From a checkpoint of a small transformer trained on Wikipedia: vocabulary 1644, tied embeddings.
Each number is 500 + 40 x the weight over its row's rms, rounded and kept within 0 to 999. Layers, rows and columns count from 0. Numbers have three digits each. The size before them is the row's rms in percent of the matrix's.

# o: layer 10 attention output (transposed), 256x224, rms 0.0613, rows 30-78, columns 56-111
# v: layer 10 attention value, 256x224, rms 0.0689, rows 31-78, columns 56-111
# q: layer 10 attention query, 256x224, rms 0.0678, rows 64-127, columns 56-111
# k: layer 10 attention key, 256x224, rms 0.064, rows 64-127, columns 56-111
o30 082:476478560419513487529561539468422501449508475475496548528473467470538502514541469535541474403503525460435530509471562504524438469504425535504470518513435483429522533420
v31 084:488495541521480512493543510505527428494540446490512512564418460486527545438471550468493513479484539489545517492427491452512499515515547502463495461523427415495508509496
o31 086:550489532518476408486518493474455554495493569502508514446505509482489480537502509455472516525543459515437478447509444550453514454477498491531428491457543576472468458481
v32 085:487469503454518593516514583506524475490512517462495415501450482510513390618511540527510451550461513515471451518475559497511547529502460517495499505566541485527539486542
o32 085:483536558453500448470485429452518483412520515511539584453561489502475570441489507469415486450529527477546586487597478543468497492505509461466481473483447514426473540455
v33 089:476497552527557508456448473533448456533492481505469534467476507563570456524430521414531516542524526497467453566472509528491467459556505435540504518497554436493532514440
o33 088:502503490399445573538539493466583508535493535437442504494496485440436554520547457452486485452519470525525537438522484425536542511505569482464455520505446503535501475575
v34 081:608548524487512498470469554511487523507408494545508464464512524478505440524417523501507516502473552507523514506546481473515490503534451578560504408537484517466532460417
o34 081:418541460439508461523494494516505487503566533454483479516471465566482520383540524484481507519507542537465513503481563511454526508411549473441433551504490461502466469558
v35 086:549487469521406565541509482559501493524485502537438546488556490464504535577564485536487492483506457542473477493505526526484493528492507520522466502531515557539439509516
o35 084:506469533555561425579480515430499449406568415484552479496471529491535526442452457520467483512476535439451434435454463457539457455530504488528555490525484416482457435487
v36 090:546500416477553588479474535486555501492486456538550473526495536536519592486509502551505531512470542542550474505438550417508474488426430446472403517472430513443539494569
o36 086:475519492522521495565541468503450554469544515531521481457533465534536458532444452471541450519526486499486570520560444475465540512588509521533552510523521490510385520430
v37 085:454500523478542554464534533541522491510483506540470589500490499542470461551533445465432518501421528536576453484552520528472518524418582520540488457487469490492523564505
o37 089:458534545543484465469455464511511451515510582478492469524509565438516543446535510550543441506517464433450522519465428466565509495604484534450493485595513532518434482462
v38 083:476510476519515478558539464421540548541427519483520528543452495515460466542516543512533525425523500558493535516509595479447517467517455473506443426478500501461554562483
o38 088:528467493470534512424460501552484497482504481483493509513524562471562487479469499520488465536493496479470530424551441568531499475486526549534606524565462496519505503424
v39 085:511481552511439529484412515517533470529465531546452545495487517537466528409519465452505519538536445547448523510501458553529473526480495479488530541455578541533496515464
o39 085:521499477488470513559555458512516511473546483409491505448482511502490478558484476530542494542448514489560485560523514525484570488516545497563492497497448514494524461531
v40 085:539498439573529538541579538511509462497499508490479586513526556552493461578509457549535392528564536557519537520509492564539424567414459476535539498476469462519512461518
o40 083:485486449491497518450439512464448506474530441517383459472497468453548455470522504521502558548484480397476518527493457471404593447564507507502468535518483535475460474534
v41 083:530465515486416466463517502498498465536594541569581485518505468538566530471478565472502486553556572495436432525562518498513441467446452499565505501506432554459558528454
o41 084:504570481490553534533515470453507477540442481436494487482488500511525487546549473518502496464440412462449512516483503543542524568535521489481407499471579484532507498493
v42 084:504491476443483521512542489526529512526459444530525543463512574553433556581527530497553493571553527454477510565498479526497556494476507556524475541537495550409459544540
o42 085:542552446537496527461417535507573502436513499505482554522470498457498531487467449468458512461439521486517433511494489499527423496517469508463520474596533464479536480510
v43 085:510486468570532501543548492517498508518456498526473494507529486539592417496430544568545508364496464478546512501525516499558461511441510509527526500580492457524592495485
o43 089:450506528530467468457503543508473456510563440500431465422498515517478551467502481482443505569502511550460435514409435480403573466452481485477512541485537520442492536568
v44 086:423533552424512528493407537504494497471525469492528560495527503508429573471524562494440528502500551496506577562513542517545503487435484492520488527535532556566437474456
o44 086:531501501542481506479538429546445463549484480413502429555477485484506466525510464453541460461512461508525470400517489474461428434497497485430527485440457469478569529506
v45 086:523556529483511545509467463454502534591431489462478554429528509522409524488498492469550521487497441482584436489440503592467425453521433514459517448567508469521489516546
o45 082:508443393482503460540411562551466510454559462557468493555475541536494511525509520532500592536533586580490474524553493454457557454482557505480484561455516535516535481503
v46 084:513562519502455483447463554547511522539421497477574550505489529533470556529557438517478487488452535531559468542489460505471476513563445538538476544493495472535440488482
o46 086:468494459540504527518473465520485525478578527494435412508514426460537421484499553524466537486501478511469569482488514436551553537441508493527513497490438542457509585497
v47 084:510449501517610562503491439465525471540521518500518475577491410489471486535480461490482416486481511516546492477565477485428501503532467425539481457407538486504494561438
o47 087:522460522520495526473511548559461529497527495492530467522538452528445566475495541429478497472523535461468477477470457459544493528462558579513560478498510520471517419504
v48 081:493467477420500502547510553458506461455561515543502480445460488546496442489471610456540461513511459506490543516466495544528514413514502475458449461535521493483425468430
o48 084:505552542558502459445478419459535549520519459526520536511572464482562487494554436512474492460521462551432494459479512492520474533465555532467553543451474492559570511536
v49 085:486502517480501509487480537530465553504467515516598538581486554526583469456478499524526566433493519510473498507493389516514476501539550520503489433456467476468561519516
o49 088:516511532521521449480509477499535536502537534478412502490468525525425542547555484509468440536525540493575450508502532423511515473480518501508470569493560500494419580432
v50 077:490457469510553519527517514463487528440464507487522464480433501450544494464503501548472557476451581519544526521611472509428522428429454502503484502506478611561486464524
o50 080:452480565489434465489532475511536515507494523557492530562571529499432533531485585460525451463517417533489466472430504478518438510567509515488513481468484469459563526551
v51 079:478516480460566537511477522438498482540589497488544535514567532517504453513521552490509517528484526512528525513482452541472542467516521421466528550448473495465502497526
o51 083:492426516537495540492502483526448526461475511504500518479487513509449564511491435520539500498553504458539447489573550428528500499520497550528485483494462493526507556498
v52 082:569464481479536497441511469447514467448513449493474484466514454508484513495514451484520444570514518518534481500405531492574490572478525461498483585569456489597575435518
o52 091:443514529518489499511504485494481497533513531482506522493469455461510484476475545472485521477450504514455507581558564483468508502511485516552505453502512550433477555491
v53 086:457469504479505418531591462530511557561451535429505504568500483560483520584503465504508502461521502537514524435465475530533527496514457440428501459486535546477485527486
o53 086:528552574528571462463498604530485522494543524586477431505481497433522447508467495497489497522530570480536480523469530521528449506478523507496541531525472452569497487582
v54 089:529458584516483581543467548495501548434551551459492489539518490570475488542453492496564503553476504459493485569522545534453474512511475542494582550484540517545461471525
o54 088:535527423527505474483551475521527466513538517501486462470529468474425556481523513444482502499458495520525504489465474494506520479544516471555428463491463493536526555454
v55 087:540529473501487448508477475471468562478482474513526470532478590476484452523466499505543458590464450489481514504459519565452490533595456512510522513479508549523599444452
o55 085:485497526573479502527505506547521436483542511441427508502494470530549521439500489510493519455518474442454484437483477446522459485453520471483460550503500438487392514540
v56 087:433516462545494502491503463531470508500533535504468516524508529480517535446481619521487495508476498498434456485530525496626548500577547509564502566517555561458522493583
o56 082:560470502479514530454524504428524529514524508499479521464470462509537482540541409450527523498523507513498489517464434453506485461454561541414547469503510497521527532427
v57 087:503506569467559494560590386534451485476541532435587488520476499475471457504499572508523456480533457530539476499439402532441511483523468452488475524487448410493599491491
o57 088:553493501522449469517494588463529511541431512499524499467532510491494491509511429479538464581445550467536507502503519527519512518515548490463455465583495533517456599460
v58 084:513463489543532502506442468486475517429430553486486493453484497554532472514521535440520481548495517511546511502549530533476501449502526452534486508505478431499484449521
o58 084:445422519490497509463498482504534464532554500450489548578498528476509549545486489504500521460491536472473446521439467515544497546444510468486492464459483484526550516502
v59 084:536501473491525456558488505555540444451517491482562559497498495491466477502506516462465564519546474497452567435506501537491501526554489505529476537499506517461551408576
o59 084:487529554537506459466469500465536464503403479466455472475441469476503519523494504547491528511452467496572542618555507468484483478501471556488556512462444449521454531476
v60 086:488526509512494511516477470467522531495485520441553518483496509499511473490475595476509451499520557460534565451508468431487510508533462492483562530526419418463433559545
o60 087:498452525532509464448464511503560469498509493484484455460536488473433509477506432504512606460553458514530480514559513498547546550524506528514427445444549581451550464513
v61 078:457461537523491462523480550371547536535552521468472434521528471560543449442503492498524482443439505522529483490487501532555489462522520588473476562542512515475488490421
o61 082:476550490506469518507471450564444532466445503499517524473503572416538592496455507393523492488544468449424539509501490487448519516538460460573497457473525491550478572567
v62 085:535493478427492544514513493541481425492486496508538392530555530441524523487495503469515573462463471515491522513472556566434504474470493469486472528459525566489468529487
o62 083:506488456560460430487470492534481538458574538441494500429441512466489426475490482496481497492467560535471456447501520501505545523536510569438501494497463471568569500513
v63 090:509448532467508502403432482520535537553532462462537460490495476514553453547566527492461441448476512490458486482451508485486494503584457465428496475452533498520563511455
o63 087:488568521542483513569555536502402524506485540439510578530440495408477570485460467540457510468531542525492532516556438489564498541416510473576523555508489462469497498499
q64 110:526525500451520505540537453479597498428492516499519503549536416510488495436489496581515512492447553537494512503491434527513480473521474471552509474489575528500548514463
k64 109:526528483437550508584474479484558526453542533510532503444486456484484480483518473497520467494472549504470548452492489488526459475562474445560495529544540539501509455524
q65 102:457502448465473489485506516492470558546523462472477520461514490559563511411470521443505507481494499522469507485503529359491462503467537498399518426571543504500493498499
k65 107:442525497422496577439431516472497512499498473475518567470545449583524467455481504457590547500498467433462569556460509439443522488553538495586490466515459517508515538474
q66 101:471488488452470508500538559383466523483532451491512479478499529482474533463465505513470467515518512514462476492582468490442429572490501459540480471458535479538447481542
k66 105:482501400531411464503434523443500413492498431476505511530522524557563476465438456533457440527538452593483455476549436509400560525534519490478500498535577520582538520522
q67 111:524481584510545517528477469527571435527518464431582469512526556484479514559522469524494506496519536459483528494503493497491599516476522514471532467467564539489537523498
k67 110:510481564392505532540490442534494453541524546505619478505513526467550438525493506580550533475475547480463458496534540508489529500471541549523486551518535503491513466490
q68 106:455425543500515528511453539522566415579452458567557503504448502452517575448564572503592558553483542485462479514485452530503558533482556506462504521494500477472500496511
k68 113:461438524489510510462478505514560475514499492540503592535541496516543549483507487474504509489550525462505489481515493548464560444487581479467450491470517457478510499433
q69 113:540533495554523470478491503489467493511457457506476548485512492459400553472498533418560532448511451522474481460524493509511515468465573438410599520463484459482479517469
k69 110:485542518563519489465483515554500527476441471484522439536463537561509498523463535471480485433498458451537497503458444544590459468463648471492528540477475487548483473558
q70 111:514537368454534580493528587520513528500536519518475489517554529559481523462485442501619507503502531470447497394520459559468556548482455527419491482496468525526542468500
k70 108:413540419519535478511497490583439427501519493480511474481562535513479543481505512534587379514462511491448567428512481530501568483548516557467508505520473557540502484479
q71 111:486514624482499530518418527442490552517520527511535539432489505515486460463460525475548530483529520536458496501478489450519541513476469471495511474557497538514476558519
k71 117:481558522504508550522512533499547515545466498483491551424558477479491495519458528492511481493497492513491510456487539542577499485481467566473487546433483577493481527494
q72 106:535501423577486544559539542496547532452476449548536598483495497459562593520574484498478524525518402566499503558492524579490516452468486499538528487490519530480435497527
k72 101:539481530548483519571406600475549517454509463467507478519521495491534586466575512534505494550496453483538490499427474547506513494499471501496493465482511577474408502437
q73 109:532474504463525433640559490458597484480510509575486425501476486496514556493467435485540534424493478471426500423494553455477532451489474474466531558510535534480502460502
k73 104:510469498575477468578497507460562503458507504507522509468504540557436491474511443522527486438451513524459451498594478524533527489553490460443448538513537515517514493464
q74 106:528486552564505533520543537503539424430516513508550517560453492525607483543544478506440532440555508536465483440448468452496490502470490430452423508535511547498446497477
k74 107:558548496523534534582473506509482439448526580499506490475518494530573454530572472398541522493529502546507493461526497412512376580430487455431491562502511480524505491489
q75 116:472468558580457520459504502555519468512545484547574503511491502458454491533466520449437498519476451514491529461539421445463484482488458544497536458537465418459422530529
k75 113:418490471545477547520479502472415521459488541457529480477475534487541490550474570417523499497548469529497518509520450489517490428511478437510548415497499460505495454457
q76 108:453435457450515493535438477488491543512460495473578507541501491479498464528559505560412456502482446596466516578484475550481507496541489542503532463496478423453570481503
k76 108:478448532510509470440512528474524499532461516521517557511536497517543514471542530463485449520532455486478491528535500527492417477586543432498509462457435413459552547444
q77 105:503557436517447494461492525540498595499502529453469542497540458559474503469450546498508456462442424515503514464486496494491533518504490551469516605493481521540434489521
k77 106:485460448482522481539483456512475518528553512467434553485558543489492549497472481453527556474481473503495477528439471497452471527502472544554503525483549494574512463571
q78 104:520481438510535514482485521496506491475518507545551418535553472513524560504463507492526452520555528531529458445462546502483498505508441482448489527457498480513567504561
k78 106:467469457525453472491456489527482463516563474474505467553488495525506592474460507506508480500524557543485502450542484535543532490479479517500494532492574467515586541516
q79 104:488555436509494533539546510509451521544508505476496457534457460496528466562557471470459453439467516487525474534440511548473468483573487489470547593437547501498496458488
k79 104:559519525434514413565509515500482503468557480471453540468470508513459511471589491457525459478461517519527497553437542445505550451456557478436513494531506522584486442519
q80 103:558463537519534531546537509533436457500502526429417528498525516402526566432435473501489481540493528523437465559475517417472445512515451463531476531501514502487500487464
k80 104:550480531522509520543551491544530490496579553542447531488541589473520504434504563470509422436504468491463489482497474423430506473492506473514469598496476515530533518452
q81 103:548528514533522423507467495542611491486439451552506577537463463397472502525455529435459460507469473522491499500539430499473499513563448449510437461462521500483514567482
k81 106:500562537520484431553485486488540498576524439531499547542468471431480443513425525447538436455515518534480518502492485516481427573492492488527460494539624516495549566482
q82 106:499479467536474500517481446517479529501474552552518505439490420522516474514531493513523490474524471496495445545516545425446492534489501518493537465527494451482514587482
k82 104:500519488540499527556419532565541530453496531541532504475486464509460516439507525530550503440486461451456435585443519493503488484543526449522529476590508487463515486479
q83 105:504479507570489533432488531425521523528571547464500537500576482462566518493471491544564468535469442525574521523564530523432534468444556516453572468522501463508379549574
k83 107:522445526555501545458444524467587544421504446535535514492528530487527471509509451521533548518471491535558543604569482581356494495505471496445528465565550512494452506522
q84 104:531540542463527519515457528448506461503519523501404555615531479495511467503478521519429535554477525531489469478502535471578476448531494515486461510524512556497504454442
k84 106:525511555465516518548500593463515540472516522503457516497502553479477418527443554566496538532455526482564480539460507556540422501548502445532510542522536521533490472521
q85 098:414518545455465481459523506557519494515505540531422519505481459521466507512485538496445514546456510542516505531493499483480504515478544467404493537487508478389468534524
k85 107:460531493425476487492470556460486498524510555533489446533562564487515453512460492528506480480425518513528501522499528451523475529472571427487535520499416443453500514503
q86 106:501502473504495555424450497561521439454490501473535521478528468473504473490523444485455450495488504472542500565417502514561459534525449555378486407486446454499502507453
k86 110:445518551509472534499483466525502478473478451454539463529533444449505432502515430503512526504516550481506532513496504494500485506551452469453450485539453421557467520423
q87 100:521452507549600514485489476415454540512579458513497479435444523506507522528522536514518433473542524579488540485480516463569501503507466607506528520448510444525517540553
k87 109:539528471609580514484424591458497494520526494537486480453504460431512517495539563480509488439505535537456517560434513457558532488459521508557485519458502532543485533518
q88 107:496483467440520543452510506491531445472552560539513563457505499480399508532454567581459473587536478483513512451502524512498447457536552495556507573507551500532474528493
k88 113:490538432474536504442531588527485483489587532557501549477493502477417506560521503568442439578540460487601474514512487528494482483479526520518486569492465521524527464477
q89 109:437506498495487533469482478470587481566534506440465460528501501501475468499500471500464451581401498525541399370496459505492437499499591470518520516490504518476515500553
k89 113:478450540487540528460478485502548476553493535496521456501504523475478517499493469445473528560455403537567462424559486501529442468558551538559518487475535455451489544488
q90 110:493510553433481544499478415518509427404442510548475475460498508457524476442537465449516426497576510646482583509476442388475577534458562488515525463535595438564491431471
k90 110:457498608517494487503457492509506475411538520492465445493480447480528501468521488494553477482547497485522517439557466477466595548466586468448529487470564461498443437472
q91 102:463533513424536456511494555485518440489555446517487562469513517429509492471426514560546440473484618546514443457470509519536464451464473527542465500558551527479502476482
k91 105:428457568483539477514489470472479455452537462564513485525542555466504447491468432526484459491474495514554490438474465490461516509480466501548545511505560479456492498516
q92 109:479504510473508487553525485464485516478462494593486572531516446610456478475491506477480479492486490520455540463512444505450519500532580455476495524520475551396538507517
k92 105:464532536466518480476575469505476540481471520530533488552499434560466535484490514494502418490479517544472539465587479495471520537436512481506494427469500564481531492529
q93 114:497444423429522523497542532498487525556500516472517487463501459440467480527471515515546479446584490465513508479541479568392487532476477435521504506559510556505577536599
k93 113:442508476444530494475488507477443534524456454512511531466538462415496502470473458560477550475556518527428535479522469517521559484519521408462513458570498506481507523513
q94 106:518519438498497509528565464489417456522525403469487402448501468488440435500490464527508535508494462523566517485478524461480395549458496501505400549569543509509460535484
k94 113:493518478505472456482586494500496432530509446533485449458493462475447478535518425533485538482499452493546441465481534448509465500481580479487404502493610519566467516435
q95 112:433492571443555504445525471556576489532478531541526464480523463513466567501517555495514501445555477549597533555492506453456430493516480505558451512478495465595498468483
k95 110:525520575544478485459488606477500516478478460569527491508527503511507495430497508534594503499551541549525536499465520453493477466556495505524479517475505480582489500526
q96 116:518510533505461563491483465520526541520487494438431435438459486472576505438487525490473584513498483522445525443519492496617478538563506533565545492510519470502460519477
k96 113:525531460510526486499514489501561443502472425479500437501432491456498531438402534542500549486551515484496534458508421563530468567447515501525578486515418483513470543495
q97 104:524467508545460540473480527532516501511438483489543548507577513475453473569511453586522528519464518450468487506450453507483491513509510577456480488455544438527443529515
k97 107:516520471488410543491459488498493519479463549470548562555572578501434491529473501528433541546505516474440455506472396533521509484470481463476470460460551497372501464497
q98 104:495544447536487496470496389479436459466494510434404440573541469535393562565494489479524515519540473528466469503525565591515503580566468483453475463488482476478499459548
k98 107:539495427486425539453469546487477464552489474487411406547543456523546543550474529507531550506511467522471456559539497486479536522529506473433457484475487427521389494514
q99 115:546475514438459487518472489518449486524516453472434482553510495538542486453424479465522475566576447459476457533560506528519432474485526551500478464446558469534526490510
k99 111:495500461468563465487527489519550603428495479474505494556514454526519509425510517511497518512581488545526435479502489523489466450451573529487511471512523408491481392485
q100 106:483455523536526491491438420481488501527536472502459520458522528478458502455481478542453527555454532490512478531502447455611524454522481433474532494514478497524551445508
k100 111:427506476442496458539484438499495515511523491496507523431511511530477524511502511560480542519437548432563512556527437539531520494495530443521498469613466477539597557500
q101 107:479469498520547513557405508451510479478489483448459417509507535493600460509486483547504518545468432502412464460464487454474507559511573477430482550508492525469471524542
k101 118:471465474526525491462444470436414510443481583447523520515571537468494500425507559475548465500492466491496551522495463434516519559560449508499483516490521513446495489490
q102 108:453430402519416495492506502495488562509551554524497471528528467556546461518426562419525525479517524513535472555495474496509504510481617503498568495438581552444561429423
k102 103:446452470552443440484480586506494514526528565513439541480550438494525493464485557525549509477520493472516528507459545538493439481513468544453536503461493526456484439490
q103 103:527544504534472521496526431489427457429483495538549474487466524486453537556488492449527404491469491480476497505478520501446502583549521526496397491574463500489450481503
k103 106:525532480522497524463486445438475481501542475528459514507504515458504533468488500355523482488493533489509509525506520488492446594511525512548492492548522500504454499545
q104 107:439509476502511450529515510493529541496529488474474555457583561496527502469495525524467501616576545542575514519543486491416523466567485529481499511534532448545524532518
k104 111:455531537418540449520518474499520518507467487629516509459527499560465530496605584522468509570512513513490480541505488507465521488573529571474503454502582510541485533459
q105 109:491471543511521520506430513531497474431511460478515480490465516536463480490460458442402536507527518526584518480472524521527444458507500452459464522522541474464492566515
k105 110:466529502509450443569469515561520470571508488455487496535472475570465425495450540525471550536545481482503470486538541439563492521522507520548463537487532490541494578515
q106 109:476515518536546514477532430526459505450514515563452378492536586496444535496554541524503516523498488508537468540420489504487535485528497537554500497445544553529450513490
k106 107:485502500540557429481509438457490406482482433598471460483530483505450577508494530487475464502606491501548503522494506561528582562463461514439488457480487488443449483562
q107 105:487476528481570512505519525527464499451495472542511497457439479540470492489468469472523468483460516434481458521499450567489495536463530463492524545503457542523527533468
k107 105:510477525520544437508464464461477472452456553506512510449494537530545582465526489501437506525516517519531483439479485528479542536394462476521519561489513593556487535497
q108 107:512471439529469539497558480525479461517447507482455432535494440461460487526579517530487450533504475427509541526474460511531518424532501521492509489438520495545533541574
k108 107:516487458518492491518516505458478498517537556512396518475544486477457534496511521495516462526497483421530535522510424520556536449469517455495527455485508436550518532573
q109 105:524503523520524484534476465434553488510496466533485531518500481475478435440453564494450462506520447474489493533513572529502523475510477510508450494523554475537480525530
k109 111:498442491497509506388517432553601428471538483497505560549551533471500480472507563518410490458582476522473537425471551479503494458565438493531483472544520520507526473485
q110 112:505482486526440512489525525505377505534427461492531537395498525489503504505473494483468488503512570498534472490422515416508464415566514525472558517482501497508511480586
k110 109:563505505479465476520486519502441526530420533525567471477541529574474482496427492497459501434580525536482517528494522427514468452488518465464523478451526521493519418610
q111 110:490550466562447427540527475488485434427516516474507504473512506493462480475479555481526545500494581508507512522527530502525386544493433557454496490550524520497512496449
k111 104:470526527513456559481488502454534515444545497539490519584467485524501536468436489520474552472511605449484540485491531485522452587497479530459491518519551490480528476468
q112 104:552394543508481537543513479526481503527516422549482597477548521509456492449485489457504507450496428448482526505464467523441513503508512460516493514455471516571503419527
k112 103:538458481539454532558493443520524478522496389562494535483485504473433502492483518442458531417498522494459451542443396450410575548523497504517480476493502568451505526489
q113 107:441505507515485474521526493479490460514514563532535472488498480553508590481522466472537540499514584382495530535502532486504523490556452477505533496507558484441531529500
k113 110:491448454563485460441493474457583439493437566486546494477537482471493499437492455487597486475468490456523490524503491485446478467487421476489495519486594460472496483559
q114 110:537511499435453509520520551529503453477515470489502479482557451479551493523472520498466583480496488451550518440499472482453455443492512489521491453450525495464481462525
k114 109:497519492517475504475510582468466499459499473459439545469462424558495492464546526545479560545482497473551526500556534511468513477506576521543461502476525485539471458447
q115 112:535527473457432509516525533502538487573538538525500508571490478481583456517552541514525490527409504585517510554445543556476468496481474521499454502441528425553533574516
k115 111:515507516527533452546604519504561492474607521450464507566494490509565482515532535400445546514495505511515595551403546502443462495500506497497500484522523444549522513509
q116 110:445505455595514490509452560486488495441440470524529513459491489449456484526502527472509520556537563544478511425485549490520482491449550485531502474458557493538537507523
k116 103:482443490517516506507540499549459471469457492467541552436471487487395445572483524460508511507508560603553520485451522520474543491492474468552476459499567476512431458491
q117 112:517525586529489499517558516556476463466506534499489634476480498498457509491525481494470507463509432535597450420517492481479546472566498497546552462514499478430452506550
k117 109:556465551468493474555554516490483470527472567551455573446526505470428481550526522465417473459475463473525472434515503524561537498570410488511510455494530516505422482557
q118 106:495516483492467505471465548535514447486450514485530429477383546510471518483541445516487522507524498535480518547498548469566528489465483493471523507436537445461575487515
k118 106:483571507461527515451499566457546462523508566470509463518448452501511449512545458525476417590521535503514446580432528457482545488497483418413523559418547453494526479519
q119 102:461429542502533523487515518438480478562508578475487475517475455516510564492507544503427455605448481468479516473412467532539556510447494512533448516537467492493523437473
k119 107:407529500470540573573494499456447511495445508474451430562456488465494529474521493528489448542472500426474530533430475516520501493487528525491494522560430479615513503543
q120 107:449494559562480507507557499476508547556469493481617546535518535542539519424545516485564499550527481526571534552470477477434495476505459482447493412510500468520518487528
k120 111:497515501422474513555472505479510445498436454506555523507493544518508431497511536505518442541445461505539555507500502429477501428577499495423598554470505467573520464505
q121 103:504431532535504496484469416513535480509508419527462476490467435568557557521530498528486568484483561498535597566458511433510527492486506464519478533422451511526476582489
k121 106:458520430475531468495494442493527534459496517503528494535475422588480534517565503541485511541509535459519533503450460423530553419475461570514545536443555520463449585501
q122 115:498481538566534554512393418555463502556577575509460574549498487493493489507436508478478467510372551457535526525507499485490564530491503538470480418502530528500525452507
k122 105:498485499601534521485416465549473524520536552478506546507484498500518468440423538481435477542418527486514537555585444544498538553550514531478612489454525508522457506452
q123 110:483467480547514468526536459458544466501411505532549432549546532608414517568458571452519521505467529540478574516475519563532478496508474404471535534463443514471519447475
k123 108:490575516540470503535573489417558428512441570542523557495509523541502568521527429454502535505456565499521570499446544518557462463514475441505548450470472435526460481457
q124 106:514528525550461503518484542498561551553496543445557516431560510523442527522514522542491509573486537442467537516541460512502441586500476490515482499485485428546464412514
k124 114:494423543536569503485515569536467528591505513497525504449508500559417590517491492547494542496500513499453485491466482483411504559472488558558473473519445463513420390520
q125 112:544536610424470551467533469482431503528527501537558445514511438492601436494515555481441511538448515456513539526479500541440422580423413522476532552488498541497485479536
k125 110:553487536489507592442583484527503574512555461502561496511554472551557469496545538468415378497491472554493585531456493440445513512438512550563466549550424475494529447440
q126 102:530477455478506437491456512561526501547507487431507492521460593529540520499459523454522439557425483430535450480522428413501495467488435489543404569467512507536515469481
k126 105:460498574517557476489506450558471519654514536507518485483483501491512500471450483493551518499533502468514486578542454465492510452441483549527420504462470563467504452418
q127 110:437513527540507448528466474414544479509482482467480534543501527502526473512562526487506574494520570454459494550554451539490480469481421558492642530438468553571501476491
k127 111:431521471500505521500505478497531473456542468508531499494496517484448476442515545511522547510521481524489517536454370577532482399426496466487582477450454510542435502474
v64 095:457504550498519463511453563472525518493475563474467491482492531517434453463507501571587542489416463502542456458483557474502532496420506490478508517597531466560488506512
o64 095:461536577493483537420511501475461558519446517525502557456537471460489494448542540490528505488513510432535531448468471526428505477448498559481482526562601495520510424483
v65 094:497532446548524496556519494516493535509436551553506549528437469452540531493563529511507483444485454520545483488534441529502488509496557522481559476479521456487512480511
o65 093:488560520455499506533480503486472510523488485510455486521551440512497524521491515555529475524494468480518511516521486467567467470508466472568487528557500489482509478497
v66 096:501429546508522479460427531501498506464523513470472446532422537525462546498506532447493581494459477554448528529525520474504506486512510512417427466486532548482487444587
o66 097:482567526489408484561466524445511503485490488509481525504497543543513583554541507525480512535508435546434525446498492459470488441554534476574480435543480515491522471501
v67 093:525554476501498516516510509514461437521521504491489563500556402498566397473492422477494495462478479471614526532477497538552523478448469451465481482504484480509429562484
o67 097:484467409438529431499493519525500515412507474501521563487508455539461486424580507541500501476531517510485531494498502506461498426455518504411496521508478426441461520481
v68 093:485446565481573452512488422522518566482478456553527435455497462546479531510461458532469567585493463505539512462444464448468480506516450611426499569450512428438518461450
o68 093:506554445501458436536519535503423554413456499490469507523536445406455505564461442488524455449507504471462495523533515457500527505460450498527588451483462512535476538465
v69 099:570521473561525563478499503471577469475472503552535498534524545511534427538521510469484455470533446539440509482492436499554520510493514509510493440510488544491500492515
o69 096:488533437546511568481528443513522475492518591517517566531525546500494457472482482589499483535517460471488455523444495493540458476497491479472451474495530460581467446487
v70 096:472534528454522492423445538482521526513446432506421476520463485522505488559494586494504548530503483503522486513575531415443512479502508451521496581573506519496548515556
o70 095:463546477573475458498431520441447525536555445481475429421445563489497562562377496464574549513503576471508522479504567465457495499515452537487453561478494448495475462527
v71 095:500503458512508521508512529435474503486514484483456517500468521484472525444588528521465525524450474463518435450527569539487475457464503507546491531513549449439523445528
o71 094:416506449542542493504552544527474513528444509514442565447564434475545481452561504466462508515466494499468582504577588510458484464493554529478515414498499532486457526521
v72 103:526501481517512467494507519423477490497490523476528502458476546450501498472533460465477470505554525468573503554512538471449520478423466505516483454478458412495500505542
o72 100:541467565516521492548581531569497520563491537434438503494511560494516519498534472534468510435507530525471476475498481599527478506488511486492471439491425544489472564522
v73 098:478518466566550544449500490444482412515540482481463479544512496477526575510566446543491471476525522538538561512532375452592546419514451449531538573508498574494489552570
o73 095:411496540486545552477497502477409570452560481489539496541510491525555520410472500573447442503521538536508467445509495498558452505433430469454496533555520511462478494550
v74 095:452581511499495508461527496457528561485510484491480474444526507527487532507502505441455461561468598522504464571516484505523517511481406484483440399461449551448495455536
o74 098:500465560522451440499568464520541478443533506428460545539476593459481510470496522481559496519486552482519490457551541522531550484492458515503454485413468516463505425488
v75 098:443497543505521511516475509510502563503472550512514507465547549527558496510515440449416554438478496448502524477563468492495516463521497484510487502400484419547451548481
o75 094:426512372413525536557503481495540526538464497534492494465508509523519451461526496524483479472521442458506504499535491480522502496572478435482470565437488475480494495477
v76 091:514574479577513527537502524491513563591575482440490576551550526508474500490480469563495577476518408514549489569567486490495484530436496475467492471515475456507516491583
o76 090:509568462575550550550507450504482552511449471504448488502552502474486464489486511450531501403528494541509512530522574464546530626479514475534474508537481494515531440500
v77 098:462556478494556458465467553527491450500551514468478522549524522543467507567473446487518477513535478501504467510500476508473546476489511554491503395493448529483563560491
o77 104:491512496526532489529512510509583502513480519433569523481481538620484494517498485417516524527546488556540513449484479478530564492458569493503499457494513502430468515490
v78 092:473458479478466485459486397462481587437494565507537489495472501504551462542443550535564518477563552464557597553550504465489531554471522496547458504487497493446556412522
o78 094:531494487515524546485470526474505469498489442537505486521459448434586529517487508487453537458586491526577545467540506498482530475493509464551481524449524424498446470561